Part of a small language model's weights: width 576, MLP 1152 SwiGLU.
Each number is 128 + 24 x the weight over the matrix's rms, rounded and kept within 0 to 255. Layers, rows and columns count from 0.

# layer 2 MLP down (transposed), 1152x576, rms 0.0233, rows 908-929, columns 240-287
[[ 96 156 112 170 147 132 133 117 159 112  89 177 134 160 114 151 149 137 133 161 152 133 134 106 110 255 160 139 106 137 100 131 129 101 126 116 120 121 101 115 143 114 121 133 126 156 132 130]
 [141 104  95 152 102  98 115 145 157 144  92 134 129 121 142 120 137 104  82 123 115 164  94 157 123 162 130 129 117 108 133 131 100 140 106 105 150  72 117 138 127 131 125 162 153 156 137 122]
 [113 100 112 157 156 130 143 139 128 122 140 139 116 128 177 138 120 143 107 187 137 146  96 118 113 128 120 155 178 158 137 121 156 134 169 115 126 159 163 149 139  94 149 155 136 112 112  87]
 [106 133 127 161 160 152 134 141 140 131 170 157 155 131 143 130 155 117 165  90 146  75 118 165 137   0 122 136 123 127 133 139 110 121 110  98  82 106 148 140  85 151 114 143 121 155 106 149]
 [144 140 151 165 110 105 114 130 152 131 123 140 118 145 136 149 125  99 101 143 131 110 112  95 133 133 108 117 105 157 145 135 106 118 158 132 149  92  93 112  95 133 133 188 139 127 130 127]
 [136 104 106 116 142 131 158 108 136 152 119  97 113 126 118 111 139 125  77 135 149 112 110 142 119 101 105 143 112 107 153 153 139 110 140 152 136 146 120 146 126 101 131 109 153  97 142 115]
 [ 86 131  99  88 106 109 167 101 100  94 128 107 112 162 165 155  80 149 124 167 104 125 120 180 191  57 103 118 128 132 164 155 173 181  78 110  96 100  91 138 147 111 154 139 178 123 115 151]
 [150 117 146 181 159 136 118 130 116 130 149 109 156 100 113 129 135 162 112 150 128 137 148 117 108 118 139 120 132 130 149 109 107 160 122 134 113 116 126  72 132 159 135 104 103 123 157 114]
 [143 117  94 136 117 130 115 116 140 118 127  70 116 102 120 130 112 135 146 111 146 160 125 150 133 249 113 150 155 140 134 103 141 133 136 143 130 123 135 107 156  89 130 158 138 114 119 134]
 [116 131 162 133 122 115 151 136 109  94  91 123 163 153 132 129 104 142 148 114 124 120 129 104 105  62 146 124 140 149 184 153 130 149 148  81 145 154  96 118 113  98 190 119 138 160 137 160]
 [122 146 144 166 108 154 154  55 137 122 101 122 135 117 134 138 138  78  90 133 165 147 134 166 132 200 133 181 122 139 104 157  81 115 119 112  87 100  94 151 168  82 122 126 144 148 128 147]
 [167 142 133 138 127 139 111 143 155 130 173 108 131 134 123 110 134 109 116 136 134 150 138 120 113 141 157 107  98 123 155 125 163 131 128 113 114 118 133 111 148 121 129 140 112 135 127 156]
 [139 121 197 153 116 134 107 141 104 154 143  95 138  96 113 114 161 125  96 116 136 132 146 154 134  21 152 126 155 119 141 123 117 139 123  88 115 149 146 155 116 152 143 112  80 121  92 139]
 [140 141 109 138 143 111  85  90 157 150 123  88  93 151 142 146 129 135 127 123 115 129  97 147 152 176 116 101 148 142 125 147  98 145 162 209 101 145 129 106 106 127  67 122 217 107 149 157]
 [126 155 155 136 124 144  54 105 107 122 143 151 153 123 134 159  57  99 128 149 107 125 114 151 171 174 174  94 113 149 132 133 138 167 153 179 144 179 195 133 112 158 159 114 156 150  90 127]
 [ 92 139 114 113 102 156 100 175  96  91 160 141 162 131 141 138 122 129 145 121 128 111  82  92  99 138 138 141 123 106 151 144 123 146 126 140 130 134 121 144 107 141 141 129 145 131 117  87]
 [149  99 125 153 123 138 142 132  99 168 161 101 150 136 151 148 131  87 120  87 124 145 125 137 131 210 161  93 139 148 157 136 103 134 115 116 179 109  64 167 147 138 152 117  85 145 135 151]
 [157 117 120 131 119 133 139 136 108 125 166 134 114 148 128 146 122 150 142 133 115 120 101 116 158 185 122 142 124 172  89 142 162 148 126 129 107  81 147 178 165 132 145 179 115 125 131  91]
 [ 89 133 160 144  94 136 127 109 117 166 143 123 120 144 143  93 142 126  88 129 133 102 135 111 108 156 134 133 189 136 103 153 128 132 121 114 177 100 130 150 100 114 158 116 127 101 105 121]
 [141 111 152 129 154 115 128 130 138 136  60 136 166 127  94 109 114 136 179 137 160 118 138 123  83 142 102 114 132 210 125 154 102 155 100 108 142 147 133 113 128 150 115 118 138 121 154  82]
 [150 113 139 197 121 101 113 123 165 128 152 115 127 135 125 113 176 131 102 216 125 142 106 135  94 171 103  74 111 158 142 157 130  68 140 118 157 114 109 134 124 126 118 150 120 102 118 136]
 [138 101 136 161 183 113 149  95 119 152  86 142 102 174 126  97 130 113 114 150 118 131 136 101 114 169 155 108 119 127 144 128 112  93 158 117 114 157 164 148 169 110 146 101 164 109 155 129]]
# layer 2 MLP gate, 1152x576, rms 0.0303, rows 909-929, columns 240-287
[[162 124  83 105 180 103 118 122 126  97  72 100 101 141 140  89 132 128 134 135  97 137  94  95  85 145 140 130 125  94 152 132 142 107 122 111  57  90 115 118 123 113 122 143 138 158 135 125]
 [153 129 134 166 168 134 142  72 144 129  78 166 112  88 124  90 100 128 119 105 157 153 138 139 119 120 120 138  76 160 154 132 138 136 140 127 163 117 132 129 167 132 118 163 133 100 109 120]
 [120 143 154 140 135 126 162 115 153 128 148 183 115 131 137 157 172  92 185 160 113 138 141 160 139 117  70 118 191  97 150 137 134  91 152 164 102 146 135 124 113 114  96 159 132 133  89 117]
 [114 129 139 155  97 135 113 115 146 153 124 118 135 116 171  76 139  87 114 137 110 116 139 132 125 170 131 152 118 111 145 126 140 125  85 130 141 143 122 144 120 114 184 129 122 145 115 110]
 [109  87 155 109 140 117 144  88 161 161 116 108 154 137 123 126 132 131 115 119 108 124 128 121 101 144  88 131 112 105 136 150 141 135 160 104 139 128 105 152 104 122 153 129 167 115 124  96]
 [ 54 140  73 123 131 154 126 110 107 143 123 123 113 133 139 163 123 131 133  63 123 114 165 166 116  88 136 126 133 135 166 163 117 137  78 123  98  92 123 115 118 121 119 121 103 133 138 131]
 [136 161 112 125 120  66 116 130 124 138 118  87 132 140 100  98 115 129 151 138 169  94 159 138 100 123 119 136 133 122 162 133 110 163  61  94 142  95 123 104 140 179 125 155  94 122 136 143]
 [139 119 146 124  99 133 132 150 124 146 129 168 132 168 115 117 139 128 149 124 107  97 129 101 177 112 141 144 109 115 138 152 140 146 133 168  85 174 112 157 109 142 149  81 147 104 151 152]
 [124 129 124 101 149 149  85 133 134 161 138 126 105 127 103 140 111 127  98 125 148 114 162 119  74 140 134 126 150 129 123  80  82 125 130 152 140 162 147 160 142 173 164  92 121 134 150 124]
 [132  70 146 152 110  89 160 145 161 137 128 134 145 154 140 172 144 128 116 160 160 114 131 138 127 145 105 116 115 156 117 137 126 184  90 133 183 115 123 110 129 146  93 179 135  75 133  76]
 [110 143 172  90 152 127 115 140 142  81 119 133 163 136 137  87 138 166 110 135 165  96 122 165  85 105 120 121 157 152 116 124 107 122 125 133 121 141 141 150 150 160 139 138 123 120 139  69]
 [156 169 109 153 121 138 147 140 107 130 154 147 158 170 141 144 144 139 142 135 117 109  97 119 155 126 140 151  94  92 154 159 104 144 166 108  98 118 141 113 139 122 141  94 143  78 147 157]
 [142 149 123 132 130  90 102  90 132 134  84 128 118 118 120 143 122 110 115 136 144 124 115  76 160 155 168 121 123 105 119 169 112 160 127 162 140 109 105 149 128  86 111 115 129 170 164 136]
 [117 142  84 146 105 113 143 129 122 174  83 104 100 143 133 133 210 145 147 139  85 134 101 177 111 115  93 204 140 132 159 127 119 124 128  87  90  95 145 134 101 151 126 148 114  89 128 119]
 [133 142 111  81 148 167 147 174 117  75 130 113 151 149 102 118 136 166 118 127 160 149 114 154 124 114 142 143 100 151 141  90 141 140 105 124 127 108 114 108 106  96 176 132 135 148 123  90]
 [166 148 116 120 109 138 142 133 152 138 112  80 117 164 133 147 109 152 143 148 110 138 145 165 128 128 139 109 142  79 142 117 110 156 122 113 167  70 155 188 136 114 101 120 115 134 112 174]
 [109 129 113 121 106 144 129  83 140 154 130  87 105 107 147 135 157  94 129 138 123 122 151 148 118 151 124 179 146 138 173 149 113 128 104 143 114 145  89 124 135 118  99  95 130 120 118 195]
 [108 140 121 147 128 141 135  88 127 143 118  90  74 105 157  79 178 122 119 105 152 108 102 166 167 160 107 127 166  90 130 118 139 124 105 159 107 122 122 166 143 100 138 100 130  90  96 128]
 [150 144 146 105  97 135 104 141 137 132 121 145 115 170  89 148 117 125 152 135 133 130 128 167 140 143  98 139  98 144  75 190 135 126 137 139 115 103 114 149 148  98 153 162 113  89 146 121]
 [178 127 100 117  92 113 103 154 137 126 138 116  91 103 103 154 157 178 166 153 161 138 111 150 113 102 138 127  92 159 151 125 133 135 182 140 105  88 126 105 149 135 155 137  95  97 113  75]
 [110 124 150  90  69 110 101 183 155 146 124 134 158  96 125 144  85 124 133 161 180 138 162 142 171 144 149 139 173 119 123 134 127 153 104 115 173  86 125  95  84 138 143 182 142  84  98 117]]
# layer 2 MLP up, 1152x576, rms 0.0295, rows 909-929, columns 240-287
[[105  99 120  90 123  78 126 101  94 158 136 119 177 104 135 102 106 157 103 173 139 154 134 138 105 132 107 133 124 116 126  65  95 127 137 109 104 111  97 140 127 104 148 129 136  95  87 166]
 [163 152 115 164 155 133 103  89 103 156 122 135 111 120 116 133  99 121 145 111 109 104 116 115 116 119 150 101 143 165 134 106 164 124 184 151 131 140 123 126 136 152 115 115 129  92 110 116]
 [179 141 147 136 161 135 157 110 115 137 125 114 107 134 137 146 170 116 129 158 142 117 119 129 131 160 121 179 116  97 108 115 105 152 147 154 118 127 112 169 115 157 124 118 116 146 126 138]
 [141 114 106 100 140 110 142 131 127 106 121 121 135 149 154  79 120 150 102 128 134  92 112 120 163 114 106 162  90 152 133 133 107 118 146 147 131 100  93 110 111 127 128 147 186 107 156 111]
 [117 132 119 101 103 112 154 134 116 175 118 138 107 161  96 105 108 157 117  79  98 157 121 138 123 109  73 131 171 106 142 126  97 101 119 167 119 122 161 134 133 129 136  81  96 178 143 120]
 [131 139 129 137 108  81 150 113 197  82  65 133  96 148 118 111 136 165 110 178 119 117 127 162 180 172 125 134 118 109 100 128 115 179 115 146 144 122 147 160 125 128 110 121 159 141 111 130]
 [117 118 139 131 137  95 160 114 148 149 119 165 163 137 139 129 164 146  84 166  95 116 136 132 165 154 144  80  92 157 114 123 162  97 145 126 117 125 120 144 124  89 113 135 150  88 124 129]
 [144 112 106 116 132  78 115 120  98 109 113  82 125 104 148 109 106 159 100 103 150  91 120 134  87 129 122 148 127 113 153  98 125 151 147 106 110 128 114 109 103 127 157 141 114 141 139 138]
 [120 128 120 119 127 133 164  65 128  99 147 129 124 107 140 113 126 128 129 132 134 136 128 139 127 119  71 135 107 105 170 121 134  75  51 115 148 146 125 123  96 122 108 115 119 109  96 143]
 [101 159 135 131 126 137 163  73 133 128 121 101 129 123 119 148  89 145  94 148  93 142 176 150  91 153 166 133 111 131 121 116 108 102 115 136 121 143 121 134 132 136 117 129 149 148  91 100]
 [141 157 126 130 128 148 154 151 108 131 113 140  85 108  97 152 105 103 112 121 125 135 144 150 130 148 171 130 139 116 134 138 138 145 138 136 140 139 122  89 121 146  89  99 116 116 124 159]
 [128 101 151 118  94 106 137 107 118 163 122 100 179 121 142 116 163 119 113 106 109 111 121 133 113 133 101 124 127 149 135 118 105 145 118 175 124 156 120 135 132 103 118 115 166  92 173 108]
 [129 104 106 122 171 135 126 145 160 127 127 149 109 175 131 111 123 120 153 119  91 122 106 181 135 111 118 153 139 129 143 139 137 167 108 151 132 142 134 105 122 148 113 119 155  83  99 137]
 [155 151 127 119 145 158 130 113 138 146 139 142  81 127 156 107 125 121  88 120 120 110 129  89 131 126 130 139 142 139 109 125 150 164 152 173 124 119 147 101 138 117 166 100 127 140 169  94]
 [113  99 115 139 109  87 140 130 142 116  90 104 149 140 127 141 103 139  94 139 117 121 138  87 147 113 155 125 109 155 133  95 128 112 125  91  98 125 155 104 157 129  93 121  97 133 118 110]
 [ 91 105 186 145 152 160 178 173 121 189 138 121 179 151 165 102 128 159 142 162 128 120 115  94 164 130 125 132 126 143 100 121 129 119 121 144 110 164 149 119 172 128  98 134 161 140 145  92]
 [164 148 120 162 129 149 144 147 101 112 150 118 106 114 159 162 126 122 103 165 115 125 152 168 127 113 123 126 127 144 130 116 103 162 138 120  93 110 113 134 149 115 119 154 116 145 104 165]
 [ 99 104  90 118 141 135 134 184 130  95 120 109 141 156 120 181 117 154 122 137 107 143 140  87  91 151  97  97 160  95 164 150 110 119  79 123 145 153 177 119 128 114 138 150 144 174  93 145]
 [125  49  80 133 125  83  98 140  99  86 147 119 169  64 176 157 183 105 119  90 140 162 126 139  82 130 109 147 157 128 101 136 112 146 165  99 175 154 128 127  85 153 103 153 127 154 160 138]
 [187 113 145 169 118 112 129  95 144 150 140 105 145 141 126 150 167  98  78 154 105 122 125 123 122 151 166 135 100 128 163 144 148 102 103 149 136 113  81 137 136 114 126 109 102  84 106 147]
 [159  89 168 136  89 147 113 151 171 153  93 149 152 104 133 114 134 107 149 134 159 103 101 139 148 122 128 113 180 109 108  91 112 158 175 121 157 110 133  69 121  99 120 103 148 110 133 145]]